python train.py --hidden_size=192 --intermediate_size=576 --vocab_size=4096 --bias="none" --tie_word_embeddings=false --init_std_down=0.0 --learning_rate=0.00214 --warmup_steps=0 --decay_fraction=1.0 --decay_shape="linear" --batch_tokens=[65536, 131072] --max_steps=5206
Each number is 200 + 20 x the weight over its row's rms, rounded and kept within 0 to 999. Layers, rows and columns count from 0. The size before them is the row's rms in percent of the matrix's.

# layer 3 attention query, 384x192, rms 0.0531, rows 0-31, columns 96-191
067,164,180,219,164,185,222,201,198,201,155,187,169,205,198,195,207,210,182,194,181,232,217,215,205,185,181,176,184,198,202,195,206,202,166,193,228,202,233,170,213,194,194,200,254,188,189,193,204,189,216,188,225,205,206,179,182,218,148,205,227,208,241,182,175,212,186,210,179,176,202,228,197,185,169,213,191,224,222,230,212,198,185,222,200,169,213,209,200,149,195,171,201,176,209,197,196
065,214,188,201,213,222,189,194,167,212,201,211,189,186,220,173,182,205,188,192,214,209,210,196,219,209,185,184,229,213,234,186,200,187,191,203,214,220,196,161,186,211,152,209,213,185,220,206,195,220,172,251,189,236,191,185,211,225,172,169,251,181,211,207,206,196,241,194,193,187,208,205,202,214,215,162,209,208,188,157,180,214,206,249,180,201,177,207,192,229,218,212,193,204,192,200,194
069,190,196,202,194,182,226,190,180,245,165,180,185,186,184,193,207,215,158,160,198,202,215,202,154,189,235,202,219,192,190,212,189,216,196,213,224,231,157,170,222,184,143,196,224,227,172,202,199,193,202,206,180,231,191,183,201,229,201,201,183,183,182,183,220,212,185,204,217,169,162,237,196,209,192,193,200,194,190,179,210,192,209,219,223,198,181,258,181,196,197,222,213,247,221,179,171
074,221,199,200,230,226,211,229,200,223,228,200,192,183,197,184,221,201,186,194,207,221,173,182,200,159,192,207,247,204,231,192,221,206,216,224,221,201,185,205,236,225,202,174,225,216,239,201,206,206,190,243,189,205,205,202,213,188,210,189,197,210,177,222,243,226,200,174,211,206,231,204,213,190,224,180,185,153,171,184,196,158,192,192,200,174,181,201,173,204,176,236,196,221,170,187,197
057,217,182,227,183,191,191,182,138,207,180,188,172,155,213,201,237,219,175,146,165,196,215,193,202,223,187,223,222,196,242,196,190,231,193,224,227,232,193,190,213,179,172,224,220,188,228,189,179,185,197,219,191,214,198,203,225,216,183,185,213,192,170,191,222,193,173,181,223,213,218,235,209,225,161,183,215,230,202,219,204,213,207,175,229,214,189,233,177,252,183,225,191,218,195,214,188
071,213,212,181,223,217,212,220,196,217,198,199,193,184,181,248,191,235,168,236,186,207,168,201,215,216,216,188,194,240,238,198,224,199,209,217,235,200,184,170,205,216,218,224,228,204,214,207,190,200,209,211,197,175,188,204,205,199,194,185,208,154,170,205,211,221,204,210,221,174,222,192,233,196,237,175,210,208,209,197,194,198,172,176,202,219,208,214,184,192,211,227,211,188,170,166,221
069,211,189,190,219,206,167,226,196,227,214,214,186,151,179,192,211,208,209,195,187,217,202,206,199,217,180,202,210,209,247,215,235,213,222,218,219,192,164,212,207,203,149,205,231,191,218,240,181,184,219,222,146,187,213,221,211,206,208,182,186,195,171,209,189,199,233,196,199,190,224,217,224,222,225,162,205,174,184,187,193,179,189,221,203,212,197,210,169,222,195,209,197,230,183,166,205
059,215,217,169,239,216,190,208,175,214,218,192,206,198,171,231,193,176,177,206,178,225,184,174,213,213,204,208,213,199,203,198,218,188,227,228,199,173,220,149,194,221,193,197,228,191,200,214,173,185,180,234,185,197,201,184,187,166,218,213,212,187,164,202,220,208,190,199,203,187,185,218,209,219,227,167,155,208,202,214,214,211,192,147,187,200,201,212,196,199,205,193,208,178,189,216,211
066,181,181,174,168,198,189,225,196,180,179,173,209,263,212,213,203,164,187,209,196,190,179,201,200,201,178,207,214,190,182,207,199,210,193,214,213,206,167,202,197,228,148,186,167,175,166,191,188,241,206,214,197,200,218,178,190,230,199,190,219,197,210,171,166,202,205,222,198,187,188,215,240,194,172,206,179,214,185,190,214,212,200,170,212,220,182,183,198,218,222,220,212,236,207,230,170
075,230,220,213,216,206,201,176,205,200,190,193,169,220,188,193,181,165,178,204,179,205,191,192,188,134,166,213,215,213,234,206,218,185,232,213,230,192,185,220,224,177,192,171,210,213,185,206,208,198,217,232,209,247,194,187,239,200,192,191,198,187,171,224,196,196,205,181,237,185,211,221,203,232,191,175,227,185,201,221,213,228,236,204,178,195,168,174,168,196,185,184,179,243,209,189,229
068,219,214,193,238,230,215,204,193,194,179,170,187,165,189,204,216,224,171,214,181,220,176,166,189,228,161,180,161,200,237,180,233,196,208,201,197,190,189,170,194,219,229,207,214,207,207,189,219,183,190,223,187,198,201,207,209,192,210,191,203,156,175,200,186,249,218,231,195,193,225,227,187,215,213,171,177,216,177,183,198,189,206,197,184,204,180,216,177,163,189,198,204,222,175,189,187
065,201,185,200,178,173,233,179,202,192,196,191,195,215,216,229,208,219,202,222,185,190,171,201,188,204,200,170,198,212,176,196,147,181,192,176,197,170,210,189,204,187,224,199,221,204,199,145,182,190,188,169,220,243,177,206,176,207,200,221,210,224,215,196,221,217,171,186,208,219,194,200,219,165,194,223,223,182,201,180,191,193,173,186,196,200,224,212,207,172,226,174,217,168,169,214,199
078,206,201,173,217,171,187,240,198,255,200,193,225,206,215,221,216,181,181,235,179,192,172,207,202,186,225,208,184,210,212,152,210,223,195,180,177,220,218,201,171,192,203,205,208,212,223,214,177,209,198,219,191,170,176,211,224,198,207,200,199,198,203,204,171,206,201,247,178,189,185,190,196,215,196,173,194,190,153,220,217,201,195,242,194,180,222,197,193,185,187,192,217,193,200,198,167
083,189,217,187,189,223,202,181,189,210,213,222,207,186,208,180,210,123,198,201,186,184,238,218,210,199,194,209,216,214,194,214,228,199,207,224,187,208,198,184,189,220,186,144,174,210,163,238,188,214,211,180,194,212,245,196,176,182,194,196,196,207,218,213,195,189,231,224,236,191,239,210,188,199,191,177,165,194,200,247,205,223,203,222,187,189,200,224,194,207,186,200,190,213,223,217,214
093,173,221,193,215,186,171,223,200,172,223,193,210,214,190,193,194,166,184,186,228,175,180,217,223,164,207,196,211,178,160,201,221,204,206,189,184,193,238,213,216,190,217,215,175,211,144,227,200,219,231,186,235,221,206,205,196,197,202,206,184,199,242,219,198,175,181,207,210,201,194,184,190,205,198,211,169,181,204,203,208,213,219,208,201,167,213,208,204,206,186,189,180,157,214,193,189
080,181,206,174,143,181,207,178,186,204,174,212,167,208,205,222,217,201,185,181,216,193,248,195,174,213,173,224,213,183,182,200,178,179,181,194,194,194,205,204,175,177,208,203,201,205,205,195,237,191,196,180,213,183,214,184,225,203,205,237,170,193,207,222,227,211,198,149,202,252,203,169,181,196,218,233,198,212,229,214,193,202,211,155,193,206,198,236,195,235,245,189,232,191,188,206,195
095,212,207,167,188,191,165,228,210,231,235,188,237,227,214,186,208,211,173,194,194,211,179,176,213,169,206,206,211,172,219,206,219,250,211,188,215,221,213,225,170,188,218,185,208,203,220,222,182,210,187,173,210,205,206,208,215,197,226,186,197,218,211,185,169,158,184,213,190,191,197,244,201,225,163,188,164,181,189,177,220,191,211,194,167,240,230,179,172,233,196,187,192,215,198,196,145
090,212,196,204,245,225,184,188,191,242,193,173,211,211,183,204,193,214,237,208,182,196,176,212,210,235,222,177,198,201,186,167,228,196,197,189,220,203,188,238,151,207,201,180,175,210,210,198,204,200,192,206,171,164,205,218,151,199,193,156,191,185,177,159,202,183,179,209,191,191,195,180,223,201,216,202,188,205,165,249,203,171,181,185,214,209,165,198,235,220,192,217,240,212,198,218,200
094,240,207,186,206,204,189,177,224,188,196,198,186,202,212,194,225,184,209,227,182,160,178,229,202,188,192,174,203,169,198,215,166,202,195,197,201,199,215,222,222,193,182,185,213,207,185,186,169,211,184,197,199,220,206,224,180,179,183,200,207,216,213,196,195,204,211,207,181,199,162,190,201,187,203,221,183,220,199,180,169,184,206,209,223,178,219,185,191,230,217,224,150,179,177,183,205
100,196,214,194,184,220,197,203,229,219,169,245,189,211,181,211,189,234,255,180,213,171,201,219,228,165,204,194,211,188,221,225,225,187,188,188,260,190,220,182,211,185,211,191,188,227,182,220,195,180,199,195,156,217,246,192,222,209,215,187,176,237,235,196,198,188,189,190,183,231,191,209,202,166,206,212,197,169,223,191,209,200,207,205,192,199,204,179,185,227,195,223,176,200,210,212,208
095,216,223,225,214,174,210,195,230,214,181,205,210,189,187,208,204,209,202,189,231,207,199,209,236,218,187,212,200,206,206,181,195,202,206,212,160,217,219,229,214,204,204,189,177,192,194,202,159,179,214,190,205,231,169,217,206,190,197,229,202,150,217,209,218,204,208,233,211,178,189,226,188,209,187,195,194,190,215,197,195,211,200,197,153,193,214,186,195,202,228,164,186,229,173,227,197
103,211,229,184,200,174,192,172,180,173,184,221,182,185,182,190,163,241,185,205,210,242,176,207,200,245,162,169,225,219,194,200,192,230,188,213,210,226,235,210,201,196,223,189,205,198,180,207,169,202,195,186,199,191,206,223,218,212,182,229,206,221,206,175,206,182,193,191,183,224,203,178,228,181,232,243,168,205,190,200,206,210,202,193,212,231,196,215,236,206,240,219,181,218,207,221,197
103,167,203,203,196,207,209,190,198,160,193,164,203,205,200,173,215,164,217,198,194,236,209,198,210,222,199,185,225,213,193,157,190,233,174,193,192,198,209,217,190,189,200,220,220,192,178,177,211,192,188,177,186,155,170,181,205,211,238,219,188,198,196,198,222,211,198,166,199,206,193,176,201,199,192,200,207,236,170,201,224,179,197,183,228,172,174,216,173,220,213,207,181,178,206,191,219
098,209,142,188,163,177,179,223,200,182,241,191,177,201,186,170,187,203,170,197,205,192,172,219,202,168,211,227,197,223,179,197,188,240,216,167,178,218,174,237,203,193,162,166,187,197,201,245,206,191,174,214,201,209,194,206,204,201,197,223,207,215,160,184,170,197,184,192,189,208,190,204,175,205,182,218,193,191,204,202,196,220,206,193,191,191,174,225,199,204,221,200,180,187,213,217,150
100,250,185,195,198,179,204,198,203,191,202,195,183,234,190,203,239,194,203,246,201,216,169,175,173,181,230,186,189,247,195,219,223,200,229,219,201,202,199,239,208,205,185,180,175,187,189,209,195,221,183,217,208,162,157,195,218,226,203,182,235,173,241,180,184,216,212,198,221,173,213,193,163,178,213,199,228,186,244,198,196,193,185,212,191,200,181,200,240,175,227,198,211,205,192,190,234
092,187,207,204,166,225,193,213,209,213,178,221,181,217,202,229,199,207,226,170,196,193,170,197,224,190,221,182,189,172,204,253,207,228,232,198,203,204,215,166,217,205,178,219,227,204,187,185,195,224,198,204,204,176,215,189,220,171,222,205,203,194,191,243,182,185,212,171,201,191,214,192,202,161,229,191,218,236,167,158,204,212,207,215,182,183,231,186,176,167,203,206,200,223,208,227,217
101,196,242,200,198,228,223,216,194,215,211,174,221,188,172,174,200,187,201,227,217,189,201,188,203,192,196,232,206,209,214,167,219,185,172,191,206,194,198,190,148,201,209,184,216,215,175,239,209,183,189,195,203,218,208,196,228,196,195,187,230,222,210,189,170,189,184,196,173,215,179,203,215,233,187,206,214,170,206,200,182,184,185,180,212,213,209,221,183,211,176,207,200,212,182,197,159
121,212,168,160,192,215,174,220,157,182,206,233,195,187,203,187,223,199,178,201,195,187,182,172,182,196,227,233,242,173,242,196,195,181,223,222,182,209,194,193,198,182,201,204,196,210,194,197,187,240,257,178,198,189,210,182,171,189,185,177,208,230,217,214,199,169,207,238,215,220,188,218,211,230,189,177,193,183,202,188,203,219,187,207,179,193,190,177,185,219,169,204,195,193,184,199,182
100,174,192,207,200,223,207,213,158,195,246,225,171,204,210,186,214,239,208,213,204,151,213,214,187,190,174,219,220,209,196,200,196,178,190,167,194,194,185,217,241,178,203,186,168,160,202,206,198,202,206,167,186,190,200,233,176,217,157,211,243,215,193,223,196,180,184,156,231,191,215,225,199,166,234,224,233,195,188,210,190,213,184,211,201,201,190,200,223,209,194,189,215,169,194,197,195
101,215,225,197,181,202,175,198,212,216,190,186,235,224,205,190,208,208,176,210,199,174,181,190,211,170,216,237,223,139,195,220,195,228,165,187,222,176,167,170,192,199,198,184,192,211,204,202,184,211,229,158,231,234,226,183,202,182,222,203,187,189,243,238,189,198,213,211,190,205,168,227,217,198,200,210,220,196,197,203,229,192,216,210,183,197,170,187,226,199,182,210,210,205,192,186,178
109,214,231,205,252,193,137,226,197,204,199,169,199,229,205,159,194,227,229,208,206,215,185,201,186,188,176,207,219,203,228,182,193,235,195,198,179,182,212,233,151,203,170,211,182,188,240,196,170,159,159,204,212,202,200,210,196,195,180,202,217,197,203,187,218,190,208,199,164,182,201,207,214,143,209,202,206,178,194,187,185,199,216,227,211,216,205,186,196,190,208,204,191,194,214,178,167
114,173,201,211,198,186,170,221,214,197,157,231,210,199,197,194,194,166,164,191,209,197,247,188,213,150,196,201,181,189,190,187,198,182,193,205,167,216,212,182,178,192,218,207,168,211,204,176,253,212,238,214,207,185,185,166,215,198,206,158,211,214,200,232,202,198,198,188,200,250,209,202,194,212,223,199,189,195,186,172,202,199,223,212,193,203,206,135,179,158,206,163,239,214,236,197,197
# layer 3 attention key, 384x192, rms 0.0519, rows 0-31, columns 96-191
068,227,166,168,199,156,228,196,206,221,208,206,190,213,207,207,180,217,223,165,195,202,238,182,194,230,187,198,202,196,213,185,196,202,215,181,188,213,201,218,192,187,208,212,177,223,227,167,222,189,195,198,194,195,233,195,190,217,198,196,190,219,207,191,242,237,207,191,161,181,182,204,161,206,172,177,216,196,193,172,180,202,188,235,196,224,209,224,174,204,168,196,177,222,218,191,173
062,185,194,165,211,223,220,180,202,193,232,182,195,222,209,212,176,224,180,190,192,211,194,199,181,206,213,177,224,227,216,160,196,237,189,204,212,197,197,196,199,207,186,204,209,193,179,200,229,219,180,193,196,201,192,218,204,195,186,229,198,207,186,209,194,171,234,171,210,217,215,225,169,224,166,178,198,223,212,222,226,208,214,164,215,154,220,226,193,240,195,234,161,224,216,197,202
068,205,176,198,211,189,230,197,194,193,180,217,190,206,185,205,227,169,194,223,196,178,227,207,149,202,216,223,200,191,194,186,204,220,213,176,191,220,173,195,190,210,195,198,193,207,180,224,217,173,178,210,162,186,216,193,180,201,194,186,185,209,221,182,243,185,231,165,203,204,183,181,198,185,165,201,223,227,215,199,191,174,211,161,248,186,236,206,205,240,235,204,202,215,173,221,168
077,203,213,233,208,228,206,227,186,209,196,251,217,184,206,162,216,215,207,233,231,177,176,236,216,206,182,202,224,214,213,199,199,172,171,230,173,222,231,178,184,211,195,161,198,179,226,202,221,209,211,182,187,207,174,192,193,192,205,199,215,218,197,211,193,225,217,167,213,213,226,188,251,227,203,171,211,169,176,223,164,235,229,173,180,198,198,188,202,176,220,197,191,198,232,210,221
059,243,227,219,191,186,204,191,155,234,215,194,220,212,199,184,215,209,199,231,213,190,200,187,190,185,185,213,207,179,203,193,184,179,220,240,190,212,201,179,174,202,199,204,185,199,217,196,223,191,163,208,163,174,178,179,221,218,176,183,183,213,189,216,190,227,220,210,175,197,179,172,205,180,185,196,205,170,228,191,229,190,213,175,223,239,193,217,192,211,187,236,157,204,224,207,179
088,167,230,219,197,216,177,232,202,188,196,214,206,197,217,186,205,179,207,202,197,216,167,206,228,191,182,217,206,203,223,186,175,178,181,195,194,198,232,200,226,195,222,181,182,163,217,188,183,210,209,195,215,212,186,205,219,197,228,204,229,176,205,214,161,216,193,198,215,195,230,225,201,210,223,170,173,161,212,253,179,222,234,190,182,205,194,170,197,144,214,198,203,207,230,191,190
067,164,246,203,201,196,174,211,193,209,192,224,210,211,226,183,200,188,207,205,203,166,161,217,198,180,208,195,191,210,225,197,195,163,197,209,169,213,237,174,193,211,202,155,199,199,199,167,191,207,195,202,197,196,177,193,246,172,193,226,216,180,214,194,187,214,232,213,225,193,226,176,189,232,200,160,196,177,213,234,191,233,222,197,199,209,167,186,211,153,205,194,165,211,222,207,199
061,184,195,204,213,210,150,221,205,183,171,183,211,208,207,236,211,167,204,195,185,172,181,199,195,174,196,206,200,225,211,199,186,210,202,238,200,196,210,173,176,193,197,187,182,172,218,177,190,184,221,193,164,187,196,206,198,174,178,180,195,190,217,172,212,197,221,193,173,177,197,173,216,202,260,165,202,157,160,201,188,251,207,176,146,220,184,207,227,174,184,169,226,220,203,155,215
067,186,161,219,183,212,193,199,194,199,209,219,204,228,201,195,198,194,146,177,209,152,207,211,186,176,172,225,241,197,196,203,206,202,238,217,201,225,223,181,190,180,153,222,193,218,209,224,214,183,186,212,200,206,205,185,220,199,193,198,209,189,220,226,215,196,237,200,236,187,229,223,191,228,209,177,203,222,207,214,177,191,190,170,205,221,186,211,210,216,184,208,223,177,245,195,207
076,184,212,198,216,186,188,241,210,210,211,225,209,188,235,170,161,214,169,177,166,184,193,200,197,195,227,205,220,223,216,182,181,170,210,259,194,209,185,191,176,200,223,205,193,197,216,219,198,228,226,182,194,198,201,204,218,174,214,170,207,199,233,201,184,217,214,204,196,211,209,229,206,243,209,172,222,206,209,164,200,242,212,194,198,218,227,181,200,178,190,198,198,184,224,195,227
069,208,209,190,228,225,198,231,199,196,222,178,196,194,226,167,187,177,198,206,181,188,195,167,212,209,203,202,215,177,221,193,182,188,172,228,181,251,207,180,203,235,204,190,205,195,210,167,180,222,252,152,214,194,170,219,183,186,211,184,209,192,212,184,148,193,203,181,180,222,209,175,214,189,215,203,187,189,161,189,188,216,211,158,174,191,166,168,214,167,197,178,188,175,225,195,207
072,206,164,191,185,185,228,182,186,209,183,190,174,210,195,201,210,222,243,192,189,211,225,191,183,211,191,199,172,193,220,201,228,232,179,210,234,200,178,211,188,207,195,220,181,231,167,222,228,212,200,218,190,182,252,176,161,215,190,214,182,197,166,201,226,168,189,218,161,207,181,224,215,189,176,203,202,201,189,165,199,161,166,212,218,196,216,208,180,255,202,212,206,186,186,226,159
075,206,223,225,196,186,189,194,198,209,204,199,202,188,197,209,218,203,193,183,251,218,218,236,161,233,218,211,207,171,164,218,206,205,203,218,199,214,186,166,187,179,189,181,195,226,180,222,222,172,174,210,159,201,227,205,193,188,220,212,177,176,205,234,221,174,217,208,198,193,199,193,232,192,232,232,179,171,246,208,219,211,175,204,211,235,194,239,166,204,201,211,199,221,188,222,189
078,176,188,189,195,220,208,190,223,168,235,184,198,173,209,196,190,188,161,213,187,182,185,223,220,210,201,218,205,198,183,179,192,180,182,205,208,219,211,150,244,201,183,180,203,202,204,169,220,237,172,219,226,198,190,211,215,187,204,182,222,215,238,200,195,209,232,194,249,194,245,171,168,222,213,202,200,198,216,195,211,223,206,202,191,192,193,227,217,205,190,221,185,221,193,211,225
098,221,199,180,188,214,223,183,169,199,212,191,192,205,191,242,197,189,194,181,168,201,224,208,199,209,204,231,177,187,199,212,195,211,195,193,204,209,203,241,207,184,209,205,183,205,183,205,214,180,156,212,219,210,212,177,173,226,197,206,187,200,168,203,219,193,234,218,198,211,188,158,229,164,171,242,171,239,240,170,225,196,191,196,206,177,239,210,179,244,169,218,205,209,203,232,177
076,186,216,221,193,203,197,186,219,217,201,214,203,211,215,232,199,199,202,212,201,176,226,191,217,215,202,196,201,173,194,181,209,214,255,170,202,219,182,222,205,178,188,206,205,222,176,231,221,198,188,213,199,205,200,152,199,185,202,209,195,197,171,220,198,212,220,202,184,197,222,184,213,205,197,212,208,183,212,187,211,167,232,213,237,225,205,191,190,191,234,173,185,243,184,199,193
090,194,208,209,207,195,201,209,174,190,131,195,180,227,194,171,190,185,196,180,224,203,225,187,188,200,245,201,179,205,183,222,213,208,183,170,212,216,165,179,199,172,210,202,182,166,159,216,226,201,171,219,190,200,245,197,163,192,203,195,173,171,182,174,226,168,197,221,192,211,193,164,230,195,190,233,206,206,219,196,202,221,213,195,241,215,202,218,194,231,167,197,202,198,184,207,215
092,217,190,205,256,188,193,175,180,211,212,195,231,216,187,205,226,206,180,196,187,207,247,222,223,235,200,187,208,201,190,226,223,210,196,204,216,194,192,186,200,210,195,200,243,205,169,199,228,210,192,195,210,177,186,213,201,176,234,189,206,167,207,184,204,203,215,199,215,221,182,219,186,202,204,234,189,211,174,219,203,182,209,223,197,185,191,233,247,226,212,207,206,184,205,207,222
097,233,203,211,177,203,183,203,165,225,209,178,217,219,209,193,194,204,200,152,183,225,232,182,205,194,174,223,194,220,177,197,213,208,196,186,208,213,172,183,194,192,166,213,212,218,207,205,232,238,211,182,195,223,208,185,197,219,199,217,214,211,206,226,191,192,209,245,214,180,228,231,224,259,182,205,203,217,213,169,156,201,195,216,186,234,207,216,194,212,196,216,197,234,182,189,178
085,208,213,192,213,184,188,183,214,175,180,197,215,196,217,222,212,195,220,227,218,211,207,182,224,174,215,196,169,203,187,175,214,193,228,161,188,246,205,215,205,199,191,220,195,191,193,221,206,223,201,211,203,185,175,167,188,223,208,164,190,180,219,201,197,216,229,233,234,226,162,192,194,254,183,202,172,207,218,234,224,182,213,204,195,182,183,184,215,222,205,182,224,177,157,181,184
101,168,201,198,207,228,209,181,198,165,175,193,172,168,200,194,202,180,175,200,171,189,202,232,218,222,207,194,185,197,183,210,201,207,224,177,236,185,164,203,241,217,194,219,207,204,217,221,198,201,190,191,212,207,221,226,220,161,221,212,212,173,213,191,245,246,200,200,202,231,242,220,189,225,199,208,242,183,218,245,233,205,210,175,226,186,180,220,240,203,181,172,202,202,181,175,204
088,175,210,217,236,192,205,203,192,214,228,180,181,208,228,187,193,233,197,231,154,205,214,207,211,151,182,178,188,192,200,193,207,219,241,201,203,254,191,240,194,223,173,179,215,208,233,220,187,135,203,205,200,224,198,217,190,203,218,198,210,194,164,190,195,182,216,219,197,191,197,186,213,192,195,184,179,193,185,190,196,179,205,183,214,206,208,194,224,218,222,197,172,214,194,161,207
102,232,198,232,194,211,177,204,197,187,198,162,212,219,208,189,177,202,186,179,197,185,195,194,213,225,226,191,225,203,186,206,219,208,205,209,201,173,184,204,204,177,157,231,204,201,187,231,182,177,183,204,184,256,198,186,209,213,213,207,208,196,180,217,195,207,200,221,221,197,199,236,196,217,163,181,155,190,165,221,173,176,195,175,177,226,207,226,217,195,211,218,185,186,217,170,217
103,205,228,200,224,212,216,183,202,208,190,225,228,219,171,217,196,231,225,171,223,213,245,188,239,214,233,189,181,220,216,195,197,214,236,195,218,163,172,190,214,197,215,224,167,202,208,172,207,162,205,210,208,203,212,159,208,173,221,231,184,155,208,178,199,188,224,185,223,200,262,216,220,209,216,198,205,233,208,206,211,178,212,194,186,201,164,256,191,202,225,229,182,199,178,176,207
101,189,179,197,231,209,199,176,207,197,196,199,191,229,205,177,192,165,184,190,198,195,197,250,192,223,199,185,193,185,184,185,222,196,243,213,209,219,184,170,181,164,246,228,197,209,227,208,194,190,174,201,193,207,207,213,244,224,202,212,188,191,187,207,220,235,194,214,211,197,259,224,193,238,219,186,185,238,208,210,223,200,210,215,197,190,187,215,207,187,214,227,182,184,178,217,208
098,187,246,178,192,193,181,197,200,178,226,207,196,226,207,219,176,172,215,222,238,219,216,162,189,216,219,199,218,205,161,172,195,214,221,166,202,186,203,175,203,201,228,188,191,203,220,180,197,180,181,158,225,213,183,149,205,199,201,187,196,204,201,206,208,224,213,210,199,199,161,199,190,215,200,202,186,166,227,206,211,177,207,221,191,206,170,195,189,196,233,250,193,208,175,195,219
099,186,212,208,239,176,200,224,207,170,156,185,200,208,194,185,196,186,235,193,218,218,219,211,193,200,197,180,221,188,233,229,199,208,166,209,228,217,194,207,216,209,201,199,190,193,181,213,226,190,219,196,169,191,202,193,192,198,195,184,194,176,195,177,196,187,208,211,189,201,146,178,204,156,187,198,179,168,195,191,187,202,207,189,171,211,178,218,216,216,179,216,236,211,187,202,230
119,198,198,208,196,166,200,228,197,208,196,208,228,170,191,171,213,199,222,181,200,206,192,216,176,219,179,180,227,200,186,188,216,193,183,250,174,219,201,158,180,211,207,172,218,200,243,184,177,220,234,182,198,229,183,220,171,198,185,163,213,201,161,176,193,196,170,191,194,186,165,204,186,210,162,185,181,219,194,217,217,212,133,163,223,195,206,191,193,178,177,189,214,212,219,201,186
100,228,219,205,200,196,197,199,189,214,222,204,234,182,208,159,223,210,231,220,223,172,179,189,193,163,202,192,174,202,218,185,205,147,175,201,209,190,221,186,182,192,208,173,263,237,209,207,182,230,203,217,210,202,193,205,157,174,194,206,189,214,215,179,230,210,188,192,188,194,196,211,189,223,185,194,200,215,190,211,224,204,155,209,220,222,190,221,196,171,176,221,233,204,196,201,185
099,187,178,212,179,184,192,201,241,197,175,206,190,185,203,190,231,202,174,198,188,205,221,193,181,211,201,154,215,160,228,203,213,208,200,198,205,221,205,163,201,195,185,204,193,212,211,204,211,188,185,205,210,211,193,233,216,178,182,172,212,190,211,196,214,215,187,199,164,208,183,225,166,195,168,206,261,195,208,181,232,203,201,201,188,203,193,187,184,196,175,179,212,205,187,209,224
095,208,239,254,214,193,200,190,192,178,194,184,206,207,185,217,200,223,199,233,161,233,217,203,192,192,234,215,176,219,180,198,188,216,206,207,190,206,188,181,181,207,160,201,200,192,162,169,237,169,193,198,183,190,213,202,189,192,216,194,215,165,212,212,160,208,167,205,212,196,242,252,194,195,198,212,200,207,200,193,167,239,206,203,172,192,233,221,187,216,174,181,193,217,199,216,231
105,204,193,200,177,214,184,172,240,188,185,215,221,198,201,203,200,190,164,220,179,173,182,193,179,199,255,187,218,232,202,200,191,201,212,172,233,201,198,211,206,190,217,208,235,221,188,192,192,209,231,175,159,223,186,205,207,217,213,186,182,224,170,184,240,183,170,197,194,194,174,210,206,185,236,176,212,205,206,200,208,198,181,205,215,186,224,204,202,179,194,199,216,197,241,250,175
# layer 3 attention value, 384x192, rms 0.0767, rows 0-4, columns 96-191
076,188,183,202,181,185,162,173,184,193,194,222,217,194,201,148,177,180,176,189,229,215,199,214,213,209,221,195,186,203,185,225,206,173,202,212,213,162,210,220,213,187,186,193,205,226,206,210,219,208,217,202,206,196,187,159,232,209,177,212,201,183,234,181,198,204,191,213,195,239,188,200,148,172,208,231,212,196,218,233,189,198,182,184,219,188,161,216,171,171,188,186,192,193,195,206,168
073,199,208,181,210,202,202,219,187,197,234,193,154,189,226,226,207,185,234,194,170,205,221,179,194,207,163,215,183,206,155,213,220,193,220,192,197,200,170,210,209,189,198,249,208,208,214,162,204,162,206,220,183,205,188,193,185,215,215,207,209,227,194,208,207,163,189,238,198,167,179,200,218,184,203,180,163,204,178,187,207,222,181,203,200,220,199,199,227,211,200,200,188,199,179,203,244
077,208,213,194,186,198,215,175,194,220,162,185,194,213,220,199,175,211,185,214,222,208,187,196,217,203,192,224,206,202,194,191,202,231,186,197,205,187,241,207,164,197,190,199,198,207,193,209,262,221,190,188,202,186,223,192,217,193,197,183,203,164,191,200,212,174,203,189,171,212,184,198,170,179,175,234,218,218,178,223,223,234,219,193,167,194,176,200,197,194,168,215,204,192,166,212,176
080,201,158,235,189,248,189,187,182,161,173,209,213,211,220,194,180,200,206,169,230,227,210,206,188,216,178,218,175,218,205,214,202,189,203,203,202,197,183,135,202,229,239,206,166,190,168,179,150,169,210,210,175,193,220,213,174,186,211,187,225,195,232,190,199,207,209,177,173,188,228,199,196,202,186,192,209,208,205,171,175,226,184,202,215,179,185,215,195,224,202,205,204,194,169,199,197
073,173,207,205,183,162,179,195,199,194,228,183,209,242,187,214,189,223,221,205,227,171,198,210,188,192,185,198,203,209,222,195,205,189,175,215,193,218,207,183,198,194,240,180,230,237,175,206,198,243,200,204,206,243,159,185,235,178,175,152,181,172,212,262,195,200,207,190,211,193,207,195,203,218,191,168,181,197,229,219,225,200,190,200,176,224,200,157,176,166,200,215,196,221,177,226,197
# layer 3 attention output (transposed), 384x192, rms 0.0654, rows 0-3, columns 96-191
073,194,232,237,231,187,192,179,175,163,215,192,210,211,219,198,214,222,161,220,194,226,173,209,183,223,187,173,207,196,191,228,219,190,166,188,211,166,221,199,196,195,208,179,207,183,184,216,165,189,204,232,215,176,174,261,242,223,195,181,237,202,195,201,226,197,142,208,181,179,238,187,219,216,190,191,215,221,165,189,213,189,237,202,204,194,179,196,236,208,222,203,193,236,203,204,218
071,220,167,231,194,234,184,189,188,178,195,199,197,182,193,224,207,179,206,197,162,137,205,192,194,188,192,193,211,198,199,171,211,172,217,197,203,223,208,188,171,182,200,179,174,220,200,230,201,230,181,168,206,196,207,202,154,198,216,178,206,205,177,243,207,194,210,202,209,237,184,221,193,165,235,235,237,211,164,183,187,229,176,226,187,181,213,181,202,182,218,208,230,179,215,216,228
074,169,223,206,196,220,192,225,172,185,227,197,209,190,189,213,216,193,185,200,211,226,196,182,192,210,198,156,187,212,181,219,189,185,204,198,214,191,191,201,222,219,231,221,198,170,215,218,185,182,209,202,199,193,198,200,202,206,189,193,207,205,203,151,214,223,213,207,193,213,235,160,185,207,205,185,173,214,198,206,202,232,180,181,204,182,209,203,219,192,190,182,173,205,213,227,266
078,196,190,212,226,168,207,192,227,157,182,199,235,161,204,235,182,220,176,211,191,211,194,240,198,219,202,151,200,220,209,219,168,170,164,178,207,185,219,196,236,195,199,250,235,184,165,206,204,187,239,190,218,209,203,161,209,194,202,192,227,234,193,193,211,176,215,200,203,242,197,245,194,213,220,230,195,214,198,207,230,219,207,183,171,188,225,201,177,192,200,221,189,178,205,231,172